Weights of a small transformer language model.
Size: width 192, MLP 768 SwiGLU.
Architecture: RMSNorm before each block, rotary positions, no biases in attention or MLP, untied embeddings.
Training: a variant of SOAP for these matrices, 552M tokens, 4209 steps.
Each number is 500 + 50 x the weight over its row's rms, rounded and kept within 0 to 999. Layers, rows and columns count from 0. Numbers have three digits each. The size before them is the row's rms in percent of the matrix's.

# down: layer 3 MLP down (transposed), 768x192, rms 0.101, rows 470-491, columns 0-95
# gate: layer 3 MLP gate, 768x192, rms 0.143, rows 471-491, columns 0-95
# up: layer 3 MLP up, 768x192, rms 0.136, rows 471-491, columns 0-95
down470 097:551374569469464593430520542451536377492441508406537521489515536473615468476489516471402546513492474499537587484402577457477427480496525536451397524430522472476609507591463440489526533493472544596501553514578503571475485470487550482453530561498550407502540456536487493484575496501511614457
gate471 108:545488496437436533528528474499517463478520521404493532534521400582478535505479455480512372515493510503457492471517496536506528493538524494542465524565399552544516413563448458492471442492476438532534488494408625517449421484535520471521470521485517516460624447528503601438397552413528459490
up471 105:507568557522509521569459502545549533441475492358427479557454448522519601526508453532413469455518617501516525525478525472421486455571477517562505468540478578498505580565555510541532553492512522494659515543498515457522458387528484553508522548564536541626487484543426493410419521469480506465
down471 107:490401516507507477426535574529477481505491567453531460489416460476421627482484473442577552481448489471475493455466482605489580507496465520512465554500496480470635550542545467470467534527486609450417557446579557636509516520524513530534555470543495462518542501489471613421541586491491474548
gate472 107:470477521508506375492431593500379507376514628423429509507537493538522526500499463442445537486585598578510507545465444474488538465473493514510510410520544471501480538507435563420441467566418586479517532352487394444526539502528569523539438534509522505521459449463435409427513607444503492480
up472 101:505446561593424507436504555481478476468464543540545484520419525539430467523479472450407567470481492545461518417549447505445475435409604418519404495407514442530448519464459462521445537485451434510534524472555492455588489549523498569474475524432503529536386542655520496499542639525544478481
down472 100:476464505510397553475437482452440526514408566545536478536504418524614516406557485546563457560442503392501597520504465437568484454412522430523554429482546475540501489512475492456490479556496490502453500425442485448493417460473560648589460507469508507460467503486541486491542496531421627474
gate473 106:538483520396538549514490566507430522508400518476467388536477547515582543528489378631661521510551463578475525458480515537584528518445452493495476471473468517412488496575408467449423490385492580502574478482554524504413528408453517457598543498555503516548473594512549491495470379485495419478
up473 101:556583549362502496586522470387452505500565514521511476493413487487503378535550421449474480448496455475488469496436539426421529442533433584521400500488463480581516509406578522576372465513589452530468503515555525445553514377542492440510397538467475520518502529553482524587483508429591488472
down473 099:415539485562552523585443464504565520416474535489477426401582456474579575498535480527503526463499593374432464574499482503535548464454513483575568497479489479490497452585512498411524444463553507474486525544547433517450505528543497578491492527527460499542521463509460521463439578472549554480
gate474 098:511479469470640508518482527557515534606488516497543448518473575540447445472529490533632464517491500521459519478580535566550448530474551465551566510481499477490474498501544537493629615461617506519512478596574556495562569496564536550529507536539505490570466450496516440505441504411566491477
up474 102:428452528522624449554586427553519480561565430455475563487521490564502443472565546465492507510471534583539552566556498471520524577503638483484523472451522470478432554450449536487557542489464490469442471566593450447565456438517457511494491588551553453473508559501468568503464436446513471449
down474 102:427504473458530563564493597438465562453583463424572558505463586515459487435489538527731437508539532507528583446500458437501539475450529519513563494495516403425477433472535484547475516439455526511528470564539485570570503512479492544534346469499538527513486562432569457480451626477442553448
gate475 095:496433524420474475460472492401580456573463443516488516509522452505492508429534504491436499499509554433534441531449531452512504501597516442445543548528522514485446425501487533455528537543575436509497560486511537453496554417509499516580495524395516480483444408523501567509474467417530533443
up475 099:524532574417539533538509570450487496521491529451522464426460473488525534338401454485452586502492482563536446531525485503510500460532611490543608535526521547494572461466461480531493555500548463546524481548528594469500428442471539569492501512419463466437472507541512509546515527488506547496
down475 097:551523499449470507526471524464452601437569621528529483429565558510472504477480471471521572510525467602436522482511532556530544578491530448495604477466388526538524522434464497570449512448463510478503464565537500515485461507537464520468522435614569510476487512399464406530543513547520535538
gate476 099:427513491483558537565487562526407530388498487374467557563503477489522533505363506572557465461526623446440554531485470545484378498495540496596526505461490483501472500552481474516458454493530581495538511493477473597506567586534557554518434536485556538423519433574594604387431459460497509499
up476 093:486448493494513577505528438501407589454420498547548552518512484526444561500468505470462576466404511499491505522540503469527564530372494469536471494541416559468576529475578522436518449519530503517484496541576482495542553475502406543464492548462495625492503495502592409513510519494468515540
down476 099:581655455539432564549496452415475488498522468509483504489569559520540556488537555447418535465556528498430479450524505604424614436494540467403540556575450617538602537626430512539546526533482571600448511484510440473498522522483470428489522505585515535558469468520509418495565509532435483503
gate477 101:549577413502567553488503552485387409516507580486503588432543455574486462460475475461470493494461470518577531538504514573550491562443419534508458506514544542511589564580519433530500394509515377516538532435593568550569549454522528525551523432559478477541479456453374444537477446476492485615
up477 103:554450413445469582515598561484594554542478487564442518496476552500447447502475483417569535550401643463485596454530533443460431460538548561551539501558522475584507498495443449512512551446499531523470569593395444525493448483523449564495427541512535627519506519471555533462536560521527520588
down477 102:560596457497542528454542553469459504495519487506496525559550471486451430455441403515476464487540459492492438430478519552511566522550525505504574636526478426391452548514505512529486474464560526519507558456505482476503509503468516542446442541449530570487475530479517450463513623454484573442
gate478 096:436542514454514453421469535451556427487479403460614517436445499587458484513507462494576503510547500528595435542546568502515522453478564526532484505458432479451453480478590538480494559514550554633536566514575440477508531530481495491504517556473429468589453612438468597415509495460533483512
up478 106:539558600480435514416447461431575481476496444487441452456543498453484458543463459527503510492452408509545525532538474519458603545448524530388498512434471605495516496589600457479497461458528566526516493492543414480433465537607388447542408497529454498594499548509407600498503428515498451538
down478 100:483395548521535505446375526476542510513461538509502529446498551590506446481578522545423513529497477500501531449499573545463439591493422438442412419542541508508575536507670485545551501387501454436495525525521552558454582524524451593478443569486510485498463513481478434510462474574489377513
gate479 101:472609562493530507534500593493607461492463539471494448513429496530489524487504501472437530410553513494436453503385503422512494484565455497497505443497467581530507547510489453530543498498534456560494601400530576530563514592549409488550573552354405560572461568495507523569461457511481480545
up479 099:461511564518593457585547536567477560527581432515547555589504507500440523509467423506503457539428487513571526559513456535524471476480479476524501455560472537542514471556401538506435534496537484458468462478498543477472516463443423521422393551437558566486525509570391514446442531550604480560
down479 103:525515502536522499530515399471491524454519493505449509538649458547481549421497477472569478548417504412487445471526361467437530401370591452559514423453488503501425401549456481416489504525420571523529550571489568498521434443416520568536512484618469519511598571486455561410422536436508485443
gate480 108:444517466545524460493463541476516512472634560605454513426455512534522516521525457419525578475581450495570464471517543532463577472464512535582498538536561509609563374530583489459483442545437553600611506424612414480499644397498493476524466525525561488476457462478442506449548488493586495475
up480 100:497556563540505543587516520500499417485510417473456569596532505525550479530479459422532478480586619420576498556484470439489516581542503525533584476420548506468429593513487517438534520482428531435548448514644455391507449574510470469491420494530458505427443500581435481522484558541503515491
down480 105:443488489559496423505511498413456460458587612579556520444528515430623541543495568491563511460507461519474491467445434486536571487494426566566444488522468457446595410606503531473485515477435559568534465424585440611492498351501541528567544596513494551529515487474474496407557468394497539524
gate481 097:460419575546461542484556577525510590552446505501463489546417517491490433505495496497507474522551507574529521410540516528465550552593486509475471536616496497561562460532517542519601409515492470430551512515437542555543504523542602526459605549440477508589528443493556521377542586501497479568
up481 092:519485507441486446477520525470467512334448453501474452554545486524520567512534531496463437478476486424434444444423502473418494531531566449521541534351518465502506574510519604517538414495510496551487476526513436547435505438502481442541436497570515463489511548498556404549530468471501458404
down481 088:521499499416422486484457534567486436484535545615512548483485538480526537504485476476442521545493536599499526488531489456620477474528511502401531475545503539470428518498503430442518563456580565564500511593550468420541478538476531378534459508523584456440484611479475497520453478478479477442
gate482 103:504499528404485512485522568561471476393472572542510584450445516516520413406478461455469416531445466496465568468515508430475468554550498417488474482530549551560448414420511546519509527516456488476508505502499558449521490554528483509562524420495551432448592487541398600447532485540446535494
up482 108:550512553483477583653497526547452413501547586551422577459566482436408478479617508554524420472504450513504461528392515495441491542454517573542533524546584432454485531517434487578543437463546459510478416448467457517459459493446518505327414496572520430417513513452557529519506502520526521509
down482 101:576571539406474496519465519546538488512513524544502526414584573399534520590562450476385497471545507544500391543453459505441375417499609575533401601471476506440467495423431489503492492515544466455498388515542466466501487511514581498459505509543535493493492474470503509484434457481454402467
gate483 096:491516472539648547538478440528497533435463488457466460578522550507520502470541509586492531608460460471450539511523490488548480480535601501511468553512580485434558562447438517514460525534489464596537468477511431436444532469446460512542482523576532511655587444506439545393542453496435476379
up483 098:502503638387523537519508516473579517492550562485531524515517517514447536517465447317442485501465492570514378418418554549491462524500546478581476481553509455527529523570557371531589488500531489545428524512516569590468444604507468475532460483490456505561477493488554520514470602489514504449
down483 100:518466540516481441473571581514597417528478518533479463546496499510458491547535527487514508434541467541526468512503484501569471463468487405602516519509521477537448378466625504517503484523436492555470480503409407430498513432459489539533409480458499540489518508408462518476427542463566587545
gate484 098:554525484588498497479496485473474432463458521508577490542497456488527406407402461507525458580495489481500513522530582449435541494471501496436488532524537493464511531503459512502570535461509557472478547476577502529490522462575480494490602555489466433507547522491448537458661514522404496531
up484 101:521548452437475465467499628494512619503439581476521403573566500535544489433483534489550479460519528617461555459485456526475504510549544484571476460527602485415489608572533506474457476414523471517529518494470532488548510533444460520553493467571558579494535491500538538564547452551512448381
down484 097:528522506522499560489482611492511524521540540418479453564438500481526543460549469445599389486447631499464571498493375516432418542453444478426580424491529530494449640519563521520501500467484573575459468430515485574495482536518444522454451547531390480503512469469538517566503484488523571500
gate485 102:460478449457457521490511458569489554571421566470543539525464533551562535494542522464527477444483495500511424432592595503528484418494610497500464555477493557558546528537513498530463435519514429502491524589427503535477505587365511396556517580497487570467554466581530453555440492583458616490
up485 105:480534475485510436480469491519487541455442457599505494514454414592585475459408470431525477498497538522500564536445437543484458515500459460635486581357510425572560554455462503489569443523497447484400534408432528503478514452481565535515489502511420609530475539478501478492475401447534530579
down485 106:505586419315416471458517573582512492499418508444510562501517504533534517531576404508476408551518602543538407493538551541423527420522511532431498559510528431480510507519558410520482517419503472452446482454450522445522530522511494494487477547534552493492481494566464423490474423410523508594
gate486 104:451476510483549494482514454543482482481505499570559435486575514396403488579483452483451462576511451469548536560568558578422506435488536590501489481477501551526429532529433487457536526416486504509463374590475490504482594518561509464489421577509435505442433459529508551483456428496514471520
up486 104:503480449427645532581508426530501478543522484579480521570610540406448522490431502553536526408462538504600529550536461512500466498506482641465545381502422599463476520477531446438480495454382536492483515512526480453410509461517469484437396542384494420518469487477533529458542466471489436509
down486 092:494480532524412447506570446462497559500525507462464408488569389469401519568465508545539556464530540548501545542484460482500624519512561498549508463547466538508474527447516504486508463478549560459488471574480438545545479556463398519450429516447463460409468420357549512458481516491399470531
gate487 087:482466483509493581473489508447521528470500456507516508513495473393447477460481573470479463530527493554435548503483435525533561530439539500494608596565437484498522631462423505554501460542536489592422519488493530508381539512407464573452560563477457525486532492518468385538450410581508559559
up487 101:528444576497535564503465511516592572529524478407534441416472518429600522525496598448464485529484510434519499510500366515525554514508425588482582520551570520469484517508615530423520566428539493519480505545584529591518495528487502402552590459498477442510438481495511534494417389491522532506
down487 097:512405427496465400429512549545572440453463523519484491586485632583396465476538514492521477460444407592470543490516535460507421527444527459484476431540490509488544562467509480518436428537589488446497490501476498502480560525438610495456486434465483513444532509507491499547584559590536459479
gate488 108:573453483407518436484526522487510516399540503530562555528454470555619521457491490486532483581441564510517438450529485533461493603456498642509469561525531533503491470522531531485587561438421507470629494445548477488562547458461558520527573434503573565561539447541477501508570508440566460471
up488 102:425428542491474496525510436417434421497611602475503521435467526428496451551537559509538541493432545414480507463466515536502374433457521541492502544536378507457481550533502433504530424495528405482488534603551542431465475545501598473424501537583486490454497506501458515491535548555493538491
down488 105:543411494591529559532573464539488496408488367456589472465518393482585448391457546482436467531494458509498478523458532587524461492465531572589453522540525491484483535499654425431546557476451422418397518466513539507530565530458460560484485538486532475497479489525527544493407481447565436496
gate489 105:585475530449467518430563512622558498512418471468482492486632518469534444516460550582476417488462511521523521553495510472587483526546576494428434485468480521518538495553447465529546372530490529485492518487501612456443522510458573571494563578456490512406494484488522562514512570417519480532
up489 108:559519484536512451545523575489509524459483505568679458497493465596484475557520454442498491527569572532470495542581420469514563493486507483530469568416492463483474517444475509466510523482496489529535560441555511578522427538598519498555511551522542467550509411601565474549507457467515527530
down489 106:481491499454477535611521510480569537454520451469484488504569573406479520528421540522548538486489462536544560529440541509480504374592522556483454536570482494448475496530494487653510489516460571514500484574488564510466416471470518517596454482551492567495390499401462480502392497480453479516
gate490 100:535581560438460526498508448524525533518559481500559543433516513541454582486515488440503533469490494542535494455482603421564546527549479534428485578446685522443455523500455548415481532520522493509519544512601495509527636398513493530581548463453517502533538508455523524433544474516633492541
up490 101:535465528501505592511484466487477493389496546467523523443580454474500541495562498514534570601474414499477500527485524529464511520544531627477531484535495508455571501440503586393503416503480549500541527516553533473527575527590597475452570422579417466488557451564476457523468523436508546576
down490 101:544464485428455517497476497517405520501467574554484523528537622513520524559515523388505533493463546512555512455454558551526517431527539481509503541510474545520484506488461543392420536533559521520472497494544479456496422509548467465556543445538521487593560520534567572479502420498469469532
gate491 101:498535448577498606560661531502489581487522484570462527494496451471459466493483453527545499521458499480588495527469532504455498507487463553501584496449494540510538558604474546578534459607443526485466431478543421414483477536486489531528482528426499425482475480432562394514498549485556469613
up491 095:522581443481534456569534546557438499477501519497523466439516479482578570451578540516497463545515429429493501435482463519450460413473473467469482426463586544453521488565534512539471523504512374403419549443522511539454487545525498544526507503465536381446547481501492546466547537496531465452
down491 096:527452482502403522570529498534478419516477507552569489490542533460500450528454593604483538471468491546547490517505572580464390543559479519541522536415443547476500549543500505466490448579481482468479490540476526501509531643526474503410480588389487399501405517536449447475582547583546337514